Weights of a small GPT-style language model, trained from scratch on English Wikipedia: 9 layers, a variant of Muon for these matrices.
Each number is 200 + 20 x the weight over its row's rms, rounded and kept within 0 to 999. Layers, rows and columns count from 0. The size before them is the row's rms in percent of the matrix's.

# v: layer 3 attention value, 320x320, rms 0.215, rows 106-127, columns 0-79
# o: layer 3 attention output (transposed), 320x320, rms 0.199, rows 106-127, columns 0-79
# q: layer 3 attention query, 320x320, rms 0.222, rows 128-148, columns 0-79
# k: layer 3 attention key, 320x320, rms 0.216, rows 128-147, columns 0-79
v106,097,151,208,217,198,194,183,209,209,191,221,216,197,213,234,186,187,201,192,206,212,211,183,242,187,198,152,197,209,213,263,200,214,190,179,236,211,211,195,220,171,187,217,188,181,193,203,193,259,181,188,209,183,186,200,189,247,156,204,201,211,180,203,234,229,221,216,198,198,181,199,199,240,187,240,187,195,200,188,197,187
o106,098,227,211,214,233,173,206,204,201,207,268,226,216,175,188,186,219,197,169,189,196,170,187,236,203,176,173,253,228,221,183,188,184,194,174,207,196,210,213,224,211,205,236,196,187,220,221,220,191,156,221,214,201,226,209,205,219,187,226,207,198,200,209,207,171,201,191,165,201,182,207,196,212,202,224,176,199,212,184,160,213
v107,099,237,229,191,174,171,184,161,187,191,190,205,199,218,221,221,213,227,208,205,226,171,223,160,185,228,190,197,201,192,210,207,213,213,225,225,199,212,230,211,217,197,209,201,188,202,171,211,175,230,197,258,217,183,221,210,218,158,196,212,182,196,201,164,188,232,231,198,221,195,181,174,195,200,181,200,213,224,217,193,206
o107,098,191,183,198,218,250,210,140,193,213,185,135,207,210,186,207,187,174,201,200,221,201,191,232,180,168,234,214,188,198,186,150,197,184,189,218,220,205,198,216,207,205,197,190,184,190,190,176,207,236,210,163,204,194,202,196,235,181,193,234,212,206,188,221,227,187,205,197,151,220,186,190,204,182,238,244,206,188,204,203,188
v108,090,223,204,181,278,156,183,203,245,204,216,188,194,179,191,194,204,154,211,225,193,201,185,207,199,210,198,234,233,211,199,184,201,228,174,209,193,178,202,196,182,200,161,197,178,180,190,221,190,210,169,206,181,196,153,207,207,229,190,231,196,205,231,187,217,169,216,217,198,198,182,213,198,156,231,204,171,217,235,196,227
o108,095,237,191,195,173,183,188,204,236,203,181,178,221,190,187,201,200,190,232,194,164,213,194,211,206,212,200,180,192,191,201,176,200,197,186,149,191,176,165,203,184,200,220,198,236,205,227,192,169,192,216,216,183,192,193,215,160,245,206,182,185,189,180,209,222,232,181,224,177,219,172,204,228,220,211,179,186,189,203,172,196
v109,107,185,180,209,198,196,197,218,237,219,188,163,213,235,199,209,194,196,168,197,189,215,197,189,162,235,202,163,197,250,240,224,161,199,187,198,205,200,195,227,196,175,196,193,194,214,210,212,188,197,187,207,216,192,216,174,210,258,217,233,189,212,214,228,183,204,203,184,211,162,208,203,230,206,175,214,204,234,181,192,185
o109,112,190,217,190,218,196,222,201,233,200,211,230,201,212,250,179,222,195,180,173,250,183,242,224,181,193,189,240,190,166,201,219,213,196,212,199,177,230,199,214,194,201,187,159,196,190,217,189,200,170,229,164,204,182,202,185,213,212,203,193,186,210,200,199,241,197,213,205,230,196,175,166,213,188,212,209,203,225,183,193,207
v110,095,240,192,226,209,187,186,173,185,188,200,187,202,178,209,195,167,194,188,227,204,209,197,198,217,217,188,202,201,188,210,165,225,207,234,245,221,198,191,187,225,190,205,217,209,156,195,200,204,180,197,198,212,173,226,209,210,195,186,179,211,192,234,201,205,226,211,222,159,199,223,189,194,215,221,174,189,214,195,172,186
o110,099,196,168,211,184,204,189,187,214,220,201,227,215,191,199,204,243,195,176,208,199,246,190,195,225,178,185,204,197,193,192,231,238,215,217,211,169,205,181,195,166,210,195,250,205,180,217,194,177,210,196,153,192,213,202,181,179,253,163,173,186,194,184,215,187,233,190,194,190,199,203,195,171,167,188,191,197,203,217,205,201
v111,096,245,198,186,218,174,212,171,207,173,186,251,215,200,174,162,211,216,241,194,198,222,176,196,222,155,206,193,164,213,219,236,164,166,176,151,218,175,193,205,164,211,184,217,185,189,220,211,224,162,187,194,228,209,208,224,188,183,187,204,216,201,185,182,190,212,191,170,198,212,182,198,143,194,219,211,213,167,230,197,215
o111,103,208,219,165,239,227,228,198,187,201,245,210,199,200,157,185,198,191,196,189,161,190,216,200,199,222,204,161,185,198,216,201,178,235,224,180,198,193,222,217,226,229,170,169,240,176,165,202,206,223,224,204,215,198,192,190,187,170,201,152,183,216,209,214,195,215,209,206,224,199,252,203,180,169,154,214,163,193,205,220,171
v112,096,201,207,197,247,196,245,185,209,190,197,210,182,218,187,179,185,205,213,180,185,210,194,186,213,225,170,176,199,192,191,226,206,230,157,226,221,177,186,225,214,197,213,202,226,237,170,200,212,205,186,175,214,207,160,217,265,189,181,201,196,195,190,185,198,178,196,202,188,162,193,209,209,207,191,213,186,222,215,233,192
o112,093,199,204,217,208,206,201,189,195,201,204,209,157,235,205,214,192,209,199,219,243,185,225,154,207,155,203,197,207,237,202,232,207,191,170,235,219,229,206,187,154,207,228,180,210,204,191,207,228,219,209,219,181,191,181,202,203,168,172,208,191,211,153,200,176,221,199,209,200,213,203,185,210,209,197,208,199,205,212,138,157
v113,091,170,185,184,213,213,199,197,199,159,218,181,204,190,243,210,186,221,196,222,208,219,196,200,208,236,191,209,205,165,227,155,231,213,179,192,202,162,186,202,172,205,177,164,216,202,199,208,202,200,183,199,172,206,218,191,205,191,228,177,198,213,203,181,196,195,232,195,173,217,231,186,188,203,207,199,200,217,178,207,201
o113,090,208,204,218,227,188,186,204,207,202,215,195,188,188,163,201,239,231,176,181,196,178,207,156,207,201,182,196,204,210,195,223,203,198,191,187,194,189,237,191,230,209,224,187,176,188,187,185,200,213,249,192,194,211,208,165,188,194,165,191,220,168,214,201,198,189,165,151,179,229,212,219,221,197,164,164,205,149,165,203,224
v114,095,198,157,178,225,229,215,202,224,181,212,207,245,192,221,182,206,195,209,208,218,158,210,183,209,199,199,214,215,178,223,211,183,157,196,198,190,196,227,155,200,197,181,135,198,194,201,203,177,187,198,213,215,221,189,200,158,214,221,213,164,175,199,226,218,199,184,172,211,185,206,195,220,198,201,211,188,224,198,197,178
o114,095,193,171,199,226,211,228,195,213,173,180,210,203,188,195,211,203,177,196,202,190,201,197,190,235,174,202,198,219,166,233,179,209,192,234,198,190,196,215,204,212,249,179,226,179,203,225,221,219,176,200,182,219,186,200,222,190,214,223,177,198,204,165,183,226,184,190,181,196,198,203,187,202,215,179,196,208,239,171,231,196
v115,091,214,190,201,212,206,210,182,191,208,183,201,180,196,189,209,223,202,180,216,197,202,215,221,166,221,180,224,210,214,174,135,187,209,216,178,195,194,252,203,214,180,239,147,215,218,217,215,193,187,176,185,204,209,150,215,200,220,202,179,170,164,198,177,192,208,231,174,189,203,175,201,198,215,200,183,224,207,204,192,225
o115,097,206,177,215,154,216,223,197,196,209,199,187,185,209,171,213,186,204,202,171,195,189,181,198,204,204,201,185,219,146,180,188,176,223,185,189,195,252,218,218,212,237,211,207,188,176,212,171,189,221,207,216,190,212,199,221,202,189,195,207,193,234,171,196,177,198,188,209,162,224,204,181,222,172,191,210,194,213,187,183,221
v116,096,197,203,180,231,226,171,180,201,199,204,228,190,225,172,217,194,193,194,180,185,172,186,194,181,180,217,200,176,184,177,213,248,210,210,209,216,202,203,177,201,203,190,201,215,205,205,188,189,235,189,214,187,231,232,193,211,184,196,182,159,224,187,214,227,209,179,218,215,213,224,216,214,190,204,271,183,183,210,196,161
o116,100,175,213,198,250,235,219,198,169,200,171,205,189,209,204,210,164,179,214,236,207,178,213,219,212,226,171,207,163,213,223,175,201,200,200,185,196,241,221,197,210,202,195,150,203,162,178,229,206,188,233,205,197,222,220,216,223,190,191,184,228,188,211,185,197,214,203,200,202,212,155,210,212,206,221,170,181,174,219,227,199
v117,097,210,182,197,190,185,150,211,214,211,166,175,193,203,214,203,191,208,216,207,207,185,198,189,212,204,219,228,210,220,206,197,231,212,187,204,202,200,184,217,175,204,171,215,197,252,205,213,206,215,194,194,189,198,216,204,227,220,201,201,198,184,204,200,176,221,205,212,175,218,223,201,213,218,219,194,225,164,174,186,216
o117,100,184,172,171,234,212,187,200,201,200,213,189,246,189,214,186,229,183,211,190,175,200,189,209,199,196,195,183,179,210,158,219,221,231,216,192,207,166,218,215,230,165,224,221,195,172,173,189,191,213,233,182,207,216,207,211,225,195,205,173,188,169,214,227,203,207,171,243,195,200,208,248,192,186,183,214,169,184,145,200,192
v118,091,193,168,179,192,233,195,201,159,204,192,198,215,240,244,198,209,199,199,217,209,200,216,182,179,206,199,222,240,230,185,176,224,161,182,191,196,177,187,231,183,218,185,191,202,204,231,201,206,180,180,205,214,213,221,232,184,224,231,193,194,227,208,168,210,175,184,208,179,215,216,213,197,203,208,191,225,209,209,221,207
o118,093,187,224,219,192,168,157,185,194,215,192,214,230,174,176,199,207,200,207,178,202,204,208,244,209,220,210,226,184,192,194,228,185,193,225,186,197,174,225,205,216,189,222,250,214,181,164,235,177,195,195,191,172,154,218,199,161,204,199,208,185,208,205,183,209,224,194,169,204,224,223,182,169,186,204,173,173,186,167,209,225
v119,095,194,187,171,215,190,176,230,173,210,209,202,189,206,184,210,213,222,185,239,197,185,165,198,218,216,220,230,216,222,157,177,204,249,217,211,225,167,225,185,221,211,230,219,193,155,178,203,192,231,197,133,190,176,169,173,214,188,237,169,207,185,187,221,207,161,171,183,198,165,183,197,189,230,201,194,237,237,204,188,210
o119,096,220,172,219,227,230,229,191,195,201,194,201,191,171,200,188,204,205,201,147,179,195,206,174,173,200,201,202,209,208,228,185,194,215,186,204,241,229,196,239,208,187,232,219,176,196,217,183,212,189,205,187,201,206,193,192,173,175,227,220,176,203,168,221,188,186,214,185,213,213,180,214,184,224,259,224,198,204,233,195,193
v120,095,207,191,226,199,205,176,169,188,193,186,207,205,160,212,166,195,190,169,237,168,178,175,181,187,179,219,176,197,199,221,198,161,178,207,187,200,224,202,199,191,190,224,219,211,203,205,225,232,207,214,214,196,213,207,208,222,228,187,186,192,176,160,213,205,220,178,207,197,244,194,229,211,199,193,164,196,190,204,192,200
o120,093,182,212,208,200,203,188,222,226,212,214,212,215,222,197,216,197,184,180,195,198,194,215,208,177,181,216,196,172,203,210,187,214,198,229,167,183,165,202,174,183,196,211,190,171,202,211,171,216,194,181,216,218,191,179,191,214,201,178,175,194,216,207,205,210,199,177,219,195,202,205,216,182,211,168,195,179,177,195,243,220
v121,095,226,231,198,212,221,178,211,192,195,194,198,214,204,194,211,177,208,201,202,226,193,203,238,206,195,191,188,196,180,202,224,220,214,182,206,199,207,206,207,184,206,194,220,212,192,174,191,185,198,197,176,212,203,194,232,217,192,191,201,218,212,148,183,200,213,203,179,189,229,234,238,202,217,190,176,225,215,197,207,167
o121,095,178,193,190,201,210,174,199,180,202,211,185,184,197,224,219,195,195,198,220,208,192,198,212,161,202,187,219,199,219,214,185,200,241,192,182,194,226,203,194,167,193,206,181,186,179,189,231,219,201,214,191,226,180,170,195,249,183,206,217,175,260,188,186,218,219,189,169,243,195,258,202,186,203,194,215,192,208,195,225,168
v122,098,203,226,183,207,212,184,234,167,207,183,189,174,228,199,191,219,192,197,212,169,227,186,202,222,200,245,200,209,216,180,192,170,236,211,185,208,244,160,189,201,207,216,211,218,199,213,239,192,229,185,206,200,259,215,206,198,201,222,185,234,181,225,195,203,166,184,221,207,203,165,228,183,211,195,194,209,201,196,216,171
o122,098,177,206,194,178,197,180,219,216,186,188,226,173,189,210,165,220,228,198,197,203,198,200,213,199,150,189,176,206,242,171,227,188,220,176,182,212,192,176,198,193,218,204,231,184,201,156,177,203,210,180,201,193,206,230,204,216,166,168,203,195,210,173,189,175,204,163,189,189,216,166,217,200,179,219,188,160,238,229,161,181
v123,095,162,210,178,171,190,214,210,187,222,242,185,222,221,216,175,166,176,241,175,196,238,212,200,228,188,209,181,234,220,217,198,222,204,195,226,186,192,169,204,214,184,189,158,196,203,211,187,211,239,212,219,210,192,206,199,221,189,170,196,198,214,214,200,173,198,200,234,218,195,202,206,210,142,214,173,208,214,214,204,231
o123,099,176,209,229,158,214,170,188,168,196,224,196,233,200,224,215,174,192,213,184,196,201,233,215,208,167,176,223,205,190,185,195,185,192,209,204,202,179,215,228,181,218,204,194,234,197,192,170,190,181,179,200,219,202,192,184,174,208,236,257,177,186,196,170,233,219,201,159,217,197,195,211,196,230,210,204,196,196,218,171,197
v124,099,204,264,212,211,182,186,197,209,138,206,177,206,226,220,198,185,184,167,200,209,205,216,217,214,195,215,245,190,204,203,195,214,239,217,190,188,196,208,189,223,239,196,212,190,200,175,211,170,174,174,227,215,207,223,224,216,197,192,215,218,190,227,192,148,215,244,255,220,200,186,172,201,256,187,181,199,188,210,198,197
o124,098,197,200,187,165,225,179,182,203,216,189,206,198,219,168,218,216,222,212,244,209,200,198,239,188,212,181,200,164,229,183,178,220,181,189,230,189,222,189,197,220,189,226,219,233,221,207,221,173,191,168,196,151,190,186,234,178,237,210,217,207,187,196,199,185,195,196,180,203,233,177,221,192,181,178,206,192,204,208,195,178
v125,090,212,196,218,185,178,216,187,217,215,245,199,209,226,182,206,201,191,190,228,190,192,190,152,207,171,223,201,213,241,207,160,207,249,190,186,172,234,232,203,182,201,207,189,151,182,221,202,226,187,196,162,185,219,194,213,199,213,181,206,235,189,206,167,208,192,226,174,192,243,175,217,185,165,232,168,191,194,200,188,209
o125,090,227,192,207,210,221,193,177,251,228,174,239,160,215,264,211,199,177,204,189,192,196,229,163,229,189,179,237,205,228,159,196,190,220,204,206,197,216,168,179,194,197,204,222,185,192,202,163,189,192,206,206,213,211,184,198,220,207,182,189,145,183,220,217,190,168,218,207,177,174,207,221,212,203,204,224,196,202,214,217,224
v126,098,217,172,214,179,199,185,196,200,187,187,189,224,203,196,185,206,262,173,203,230,216,176,215,213,221,222,201,192,203,170,216,262,199,201,185,207,211,181,228,214,197,190,178,188,214,236,211,192,198,172,235,251,203,210,218,217,191,189,219,170,199,181,225,145,177,207,209,193,186,235,186,218,189,174,185,173,211,203,216,221
o126,095,217,206,203,206,224,204,201,156,186,208,204,188,200,186,179,204,181,174,236,186,174,178,211,184,183,178,164,204,200,203,209,195,174,204,175,193,190,193,186,168,209,186,211,218,198,193,190,186,156,235,219,180,205,201,207,209,228,215,196,237,210,201,212,220,213,172,163,161,229,181,212,218,232,180,196,173,200,222,218,171
v127,098,181,214,204,182,232,196,203,212,199,213,252,206,199,193,202,204,160,209,174,184,167,214,220,173,198,167,198,203,227,197,202,255,185,187,182,210,222,171,200,209,201,175,199,265,180,208,201,199,158,208,153,222,185,177,206,207,219,183,177,202,213,228,191,182,225,174,222,205,208,210,209,197,196,206,158,171,193,187,202,192
o127,104,205,202,199,233,172,216,209,250,207,188,191,214,207,207,186,207,198,204,197,147,221,173,184,219,208,180,176,197,195,195,186,170,208,193,197,201,228,186,194,186,235,227,191,182,211,224,215,222,231,198,235,196,221,181,205,188,178,202,183,153,201,216,230,163,203,188,187,199,211,241,220,205,169,236,166,248,221,233,211,172
q128,102,159,226,192,198,196,209,164,263,214,200,199,202,235,211,199,196,183,196,197,165,216,217,212,205,191,193,207,190,193,199,191,214,202,237,239,182,245,188,190,195,200,228,221,234,197,198,209,175,193,209,195,193,213,209,229,236,165,213,227,203,211,173,241,177,187,197,171,197,192,206,226,170,212,188,207,222,188,179,200,225
k128,099,193,221,185,217,171,243,202,186,230,202,200,189,167,200,208,223,190,228,185,216,193,206,206,160,228,209,167,190,200,165,193,224,175,128,190,202,201,177,227,206,169,229,212,197,195,202,203,177,206,182,178,221,193,215,187,197,202,198,202,223,216,227,160,221,168,213,212,188,225,228,163,246,189,204,189,219,210,209,235,214
q129,099,164,166,217,187,220,191,206,200,195,182,162,182,187,168,219,187,228,215,176,189,198,228,234,201,201,177,217,212,178,198,202,202,201,197,203,194,216,202,190,251,208,229,183,222,183,165,209,206,197,208,248,179,182,203,175,208,176,233,201,211,212,213,203,201,247,193,218,184,208,212,176,216,175,229,175,227,183,186,167,228
k129,105,183,230,195,190,203,196,192,197,210,217,212,221,180,212,199,213,164,186,184,170,211,224,194,187,160,201,172,236,206,215,219,167,199,207,183,163,179,209,193,135,228,192,210,197,220,237,204,192,235,191,157,215,229,193,198,224,190,192,211,190,206,204,175,202,184,201,176,217,186,172,210,199,188,224,249,238,201,264,194,179
q130,093,208,207,190,200,215,192,217,198,205,194,225,195,181,213,162,136,218,205,193,190,200,178,178,202,198,227,220,221,200,192,226,189,213,207,212,226,184,188,176,235,246,205,198,195,209,221,202,219,239,234,208,201,189,156,212,179,182,228,185,178,178,228,212,228,222,212,204,219,176,226,195,175,184,207,188,182,194,205,190,205
k130,098,221,227,174,204,215,195,226,164,174,217,206,182,203,184,200,224,200,205,207,190,220,241,240,200,216,190,195,193,195,201,181,188,189,207,204,190,220,215,192,201,199,220,202,196,160,180,258,223,210,196,228,202,200,249,205,223,195,227,181,180,195,195,194,167,162,250,194,191,196,165,197,229,184,180,200,218,215,199,216,184
q131,099,183,208,239,175,183,220,193,167,214,195,228,195,187,175,232,168,223,189,193,203,152,180,231,189,197,206,230,174,204,160,221,222,209,208,220,188,198,213,181,273,201,176,206,200,204,176,200,200,176,224,219,219,194,184,180,159,199,199,192,208,194,182,170,220,210,177,185,217,189,171,194,193,203,209,173,221,180,206,163,221
k131,102,214,206,216,200,177,187,190,213,171,200,203,203,208,185,219,215,189,241,229,207,222,209,214,208,196,220,200,250,228,201,241,224,227,170,187,191,193,171,170,229,169,196,157,174,207,186,212,212,205,175,191,190,206,168,244,233,200,163,185,169,166,203,237,235,217,222,202,211,203,237,190,181,188,168,240,156,203,183,225,194
q132,091,201,182,237,216,184,210,192,208,220,174,166,180,185,178,187,199,207,198,177,212,174,211,182,186,199,208,195,195,206,183,211,171,216,179,215,189,198,222,194,175,181,178,202,158,202,184,195,205,212,173,219,163,163,236,203,207,240,191,216,166,151,193,216,204,187,217,197,210,225,190,183,245,214,199,203,207,220,193,178,218
k132,099,196,209,165,155,188,213,189,194,209,190,216,188,202,213,178,223,202,227,154,187,222,207,218,190,196,142,197,235,231,195,204,184,220,197,199,166,211,178,210,215,254,237,203,201,208,200,204,176,195,169,216,211,219,227,182,203,214,220,217,212,249,228,210,193,218,232,208,220,220,208,159,205,203,169,205,216,193,222,234,220
q133,092,215,217,201,227,187,186,201,215,151,194,192,211,185,235,177,189,189,171,175,202,255,147,208,216,221,214,219,184,187,199,173,199,199,193,208,176,207,199,144,229,186,175,221,191,231,169,212,191,205,157,175,220,198,186,206,195,204,240,217,168,191,211,225,200,209,189,195,212,185,208,208,134,193,210,189,196,171,161,182,240
k133,100,173,190,196,196,180,208,175,221,230,192,139,197,235,188,216,195,218,208,186,195,192,208,167,209,169,176,220,231,210,183,226,218,197,209,221,173,208,177,191,183,193,231,170,168,179,194,231,231,209,161,190,177,195,197,184,233,201,207,210,152,220,220,217,168,200,202,192,178,231,210,195,246,215,188,221,204,220,203,184,178
q134,100,207,206,229,233,178,215,206,197,198,206,158,202,199,164,212,207,226,182,195,203,194,181,197,186,179,215,215,190,208,219,196,183,220,190,213,197,192,171,213,216,208,205,196,190,190,201,178,228,193,182,231,231,240,172,190,217,189,203,202,248,181,221,192,170,196,210,198,203,229,199,202,199,232,196,185,192,194,151,155,201
k134,098,226,187,150,195,250,163,239,197,186,174,226,143,229,201,187,210,209,188,246,240,179,180,225,208,167,239,210,207,196,220,188,200,206,186,194,208,222,163,177,230,214,215,188,227,191,193,195,210,221,181,200,195,191,191,186,187,158,205,190,238,211,196,196,191,190,190,204,197,206,210,159,190,205,173,195,174,180,197,189,202
q135,109,179,171,179,176,195,191,166,193,209,239,233,202,217,210,180,198,200,209,186,215,176,201,204,197,168,142,199,212,200,209,204,202,186,249,205,235,189,208,215,145,224,199,208,186,218,185,204,224,208,164,206,216,191,232,210,180,197,176,206,209,211,217,201,190,203,246,191,239,203,214,203,202,206,206,207,193,193,249,202,189
k135,106,174,214,232,189,186,163,204,181,224,228,198,202,210,195,188,191,192,205,191,192,162,200,174,199,184,153,178,206,198,198,199,149,229,202,200,201,184,164,209,183,235,205,210,234,199,232,174,219,227,199,195,202,197,239,223,204,229,191,218,185,196,193,216,184,227,176,204,183,176,197,212,186,188,209,176,227,204,177,204,198
q136,090,187,192,215,223,204,170,194,197,215,213,199,210,210,175,230,246,206,206,221,173,170,192,190,214,178,225,194,222,236,221,179,204,201,212,161,212,203,235,235,180,198,186,197,176,218,212,190,215,217,177,213,203,191,186,161,228,207,187,204,202,173,184,217,211,193,226,209,211,205,142,206,240,189,179,210,189,202,196,169,223
k136,098,230,159,156,170,214,190,215,188,204,183,226,195,189,233,192,222,200,205,192,231,190,190,201,151,183,202,160,216,190,216,211,187,206,191,192,215,220,176,206,192,196,182,202,218,191,181,218,188,155,220,177,203,198,166,199,184,220,190,224,192,160,202,159,219,220,221,231,205,205,200,170,222,211,200,181,223,176,233,209,187
q137,090,209,201,208,218,171,209,183,190,186,187,173,228,178,188,214,213,166,167,189,184,204,219,188,209,225,226,218,159,181,209,220,206,205,219,157,182,175,194,205,219,182,208,200,192,174,202,204,226,236,174,168,207,201,222,228,256,194,232,238,223,213,217,230,222,170,205,215,209,211,202,224,208,196,206,230,183,214,160,208,186
k137,102,202,187,204,213,210,221,213,206,179,234,161,176,206,164,212,196,202,224,216,181,234,183,202,200,181,215,202,245,180,212,179,199,231,218,199,235,129,201,174,210,217,236,200,202,220,222,209,191,180,205,197,210,194,171,200,202,198,209,203,195,207,187,178,188,200,201,207,187,192,182,170,204,187,198,224,227,152,181,196,225
q138,091,175,212,218,200,188,211,180,206,226,197,203,217,180,217,211,163,223,205,200,173,185,229,185,209,203,182,179,192,184,180,261,175,228,194,175,196,196,223,227,197,179,193,168,190,179,245,186,208,220,203,173,249,196,207,192,223,169,217,231,207,157,224,201,204,209,201,216,217,186,185,180,211,217,205,197,232,202,172,201,195
k138,103,226,203,199,210,162,204,174,195,211,173,210,201,187,225,197,226,216,196,217,205,227,212,190,224,213,183,200,228,204,196,165,192,186,177,193,190,207,201,202,226,191,212,213,156,202,222,213,220,204,209,222,211,213,204,199,229,209,184,181,199,194,203,195,202,177,198,179,192,185,226,211,230,214,189,205,194,197,189,177,189
q139,097,194,201,254,192,191,191,184,213,253,233,180,211,200,189,170,221,180,226,210,242,223,199,213,220,210,221,186,175,265,201,202,175,196,198,205,202,208,205,175,170,185,178,212,222,215,206,221,164,217,193,217,189,184,183,218,208,235,196,220,203,186,187,223,188,192,155,177,209,235,177,213,217,210,222,222,187,245,212,224,192
k139,091,150,181,191,185,182,183,185,216,225,194,222,224,170,218,161,181,233,210,174,153,203,175,164,210,241,207,214,222,188,210,212,178,208,228,211,166,214,168,207,187,228,219,207,165,202,181,188,220,222,203,204,214,199,215,170,200,184,181,205,216,203,198,196,200,220,169,200,178,185,176,212,221,199,197,210,223,200,206,182,201
q140,109,219,216,237,205,202,189,230,229,213,199,211,176,223,237,222,193,192,183,234,207,207,202,201,227,223,223,191,164,192,215,196,170,225,207,196,192,192,177,206,198,218,231,175,189,233,199,154,215,224,183,199,178,207,195,206,199,192,178,243,195,204,200,189,220,186,133,230,236,209,194,219,209,202,190,200,229,149,213,184,214
k140,097,194,176,205,201,221,175,194,192,217,206,189,197,251,213,228,206,193,188,222,216,186,222,222,177,202,165,234,214,209,222,224,178,192,173,224,214,184,227,214,211,184,213,198,192,196,230,184,191,220,178,147,184,233,219,198,189,202,165,176,193,199,185,181,199,210,198,215,207,198,200,188,186,217,152,164,187,171,195,205,205
q141,110,207,189,187,224,219,164,216,203,218,192,227,221,223,206,201,179,184,212,206,210,182,176,219,233,194,216,206,190,178,214,195,206,216,190,211,218,199,182,220,218,234,202,204,202,191,195,191,195,200,230,215,218,258,213,212,191,207,162,165,199,224,188,222,222,186,163,212,186,157,228,219,189,204,195,197,169,187,196,173,179
k141,098,204,201,171,180,205,192,210,174,219,181,181,208,208,176,225,154,242,179,205,208,175,229,219,190,163,169,196,230,175,196,181,182,209,200,190,197,202,202,201,163,170,180,205,205,180,207,178,232,208,214,199,201,207,164,226,245,213,176,253,170,196,215,189,175,210,227,226,223,184,182,180,170,178,209,199,213,213,221,210,214
q142,096,201,195,194,202,187,178,207,212,201,251,196,174,199,221,185,154,176,209,173,219,217,200,217,205,205,177,220,210,149,220,217,206,188,181,179,188,216,187,202,219,188,182,147,226,182,190,201,216,202,181,206,249,221,181,224,192,225,194,174,213,204,171,181,198,217,202,222,234,194,224,212,193,179,213,212,188,182,190,162,236
k142,110,210,207,200,216,225,209,219,203,195,209,180,205,223,221,192,238,173,153,213,195,181,199,208,205,196,216,193,198,211,199,202,174,226,195,197,209,190,180,215,180,176,245,169,208,208,201,210,235,207,223,234,212,202,230,208,179,220,237,196,213,184,191,214,221,191,219,218,217,217,211,201,207,233,149,206,235,212,220,221,169
q143,105,227,193,183,188,211,175,188,167,196,221,221,225,241,224,179,192,209,199,225,172,208,204,216,183,216,185,186,195,210,173,208,211,204,210,212,221,208,186,196,240,203,219,221,192,211,208,215,202,250,184,219,201,219,172,186,167,174,197,200,204,203,196,194,184,208,171,209,221,175,181,208,194,174,211,171,213,190,200,209,219
k143,107,185,220,200,215,178,186,232,226,190,205,207,201,185,198,176,192,198,177,179,256,212,210,248,171,194,196,186,205,185,204,206,213,232,216,180,198,199,203,184,218,191,206,176,234,200,179,182,233,186,223,192,204,193,233,169,182,206,217,186,252,222,178,189,216,196,178,178,181,227,226,200,200,206,197,211,185,191,179,218,193
q144,104,221,217,207,187,216,223,168,217,192,203,221,211,206,204,205,238,159,246,183,160,195,186,214,201,181,193,243,204,191,188,172,224,196,231,204,224,193,192,210,213,229,229,196,181,193,225,237,188,226,190,195,205,173,210,177,172,211,253,230,223,204,192,231,187,173,191,173,200,198,216,226,203,200,187,199,211,185,200,212,198
k144,118,200,182,197,230,236,226,200,169,204,196,211,164,204,195,224,184,213,196,169,217,188,190,192,223,223,187,195,203,181,203,210,202,190,174,222,176,196,215,192,226,183,182,213,227,226,172,161,178,155,205,209,184,239,203,190,199,207,165,196,209,227,208,219,183,209,182,216,219,224,186,216,229,227,199,205,250,244,195,177,221
q145,113,223,188,177,222,210,228,193,213,217,199,228,178,226,188,176,183,220,184,189,245,219,217,171,233,210,206,212,187,152,214,180,204,197,170,224,204,202,222,216,210,222,220,232,210,218,186,197,225,221,216,204,200,159,188,205,167,193,204,211,214,197,209,181,240,224,175,218,232,188,203,164,172,201,190,187,232,204,176,225,183
k145,110,190,189,225,194,203,157,212,192,178,203,200,191,206,202,175,217,223,193,228,222,201,216,233,195,182,210,196,195,186,204,200,210,201,221,205,199,220,217,218,190,169,203,188,215,210,224,139,190,183,201,176,170,217,212,239,188,212,226,203,204,236,218,183,219,194,240,188,188,202,220,185,184,203,191,228,191,182,210,223,223
q146,101,196,192,224,186,210,159,192,194,186,204,184,222,185,197,192,184,193,171,174,186,176,221,219,210,205,220,209,204,212,219,194,176,179,191,215,190,198,196,197,149,179,173,187,247,205,234,210,189,186,178,207,209,206,230,201,180,221,238,209,269,233,202,210,206,178,227,160,216,199,202,194,228,209,167,198,188,213,246,195,184
k146,104,206,220,208,169,209,197,225,182,206,152,179,200,222,175,205,196,209,242,242,209,211,185,183,171,204,186,169,202,176,186,190,205,202,192,173,178,199,202,191,175,217,224,219,208,203,178,227,221,184,192,200,196,198,170,232,187,180,211,228,211,194,199,162,231,200,184,198,228,184,223,172,181,187,205,238,206,196,190,191,230
q147,109,198,184,214,120,208,221,222,205,208,198,190,188,218,200,189,216,206,199,207,208,194,196,182,172,160,192,205,190,200,137,197,212,193,184,221,216,211,198,201,201,191,201,189,192,211,254,218,184,219,206,200,202,188,178,188,213,183,210,197,207,210,219,197,175,196,196,168,199,214,153,218,211,188,207,194,188,208,210,219,185
k147,114,194,154,199,227,204,208,207,191,205,186,190,225,219,229,183,223,183,192,193,205,167,199,210,196,189,230,216,214,227,206,206,188,236,190,192,200,186,191,228,172,188,238,220,189,210,214,175,205,186,200,198,197,193,220,189,235,213,165,203,201,229,220,226,232,180,189,173,204,221,193,196,236,174,191,221,237,245,162,194,184
q148,102,197,188,242,141,202,220,219,218,211,205,177,190,194,222,197,211,212,211,193,213,218,204,196,208,168,181,204,211,202,210,198,178,210,211,200,232,206,172,211,223,210,208,187,181,222,206,187,210,215,195,167,195,150,197,197,212,180,206,179,181,184,186,189,190,214,185,181,251,185,199,196,229,230,170,199,186,228,194,184,166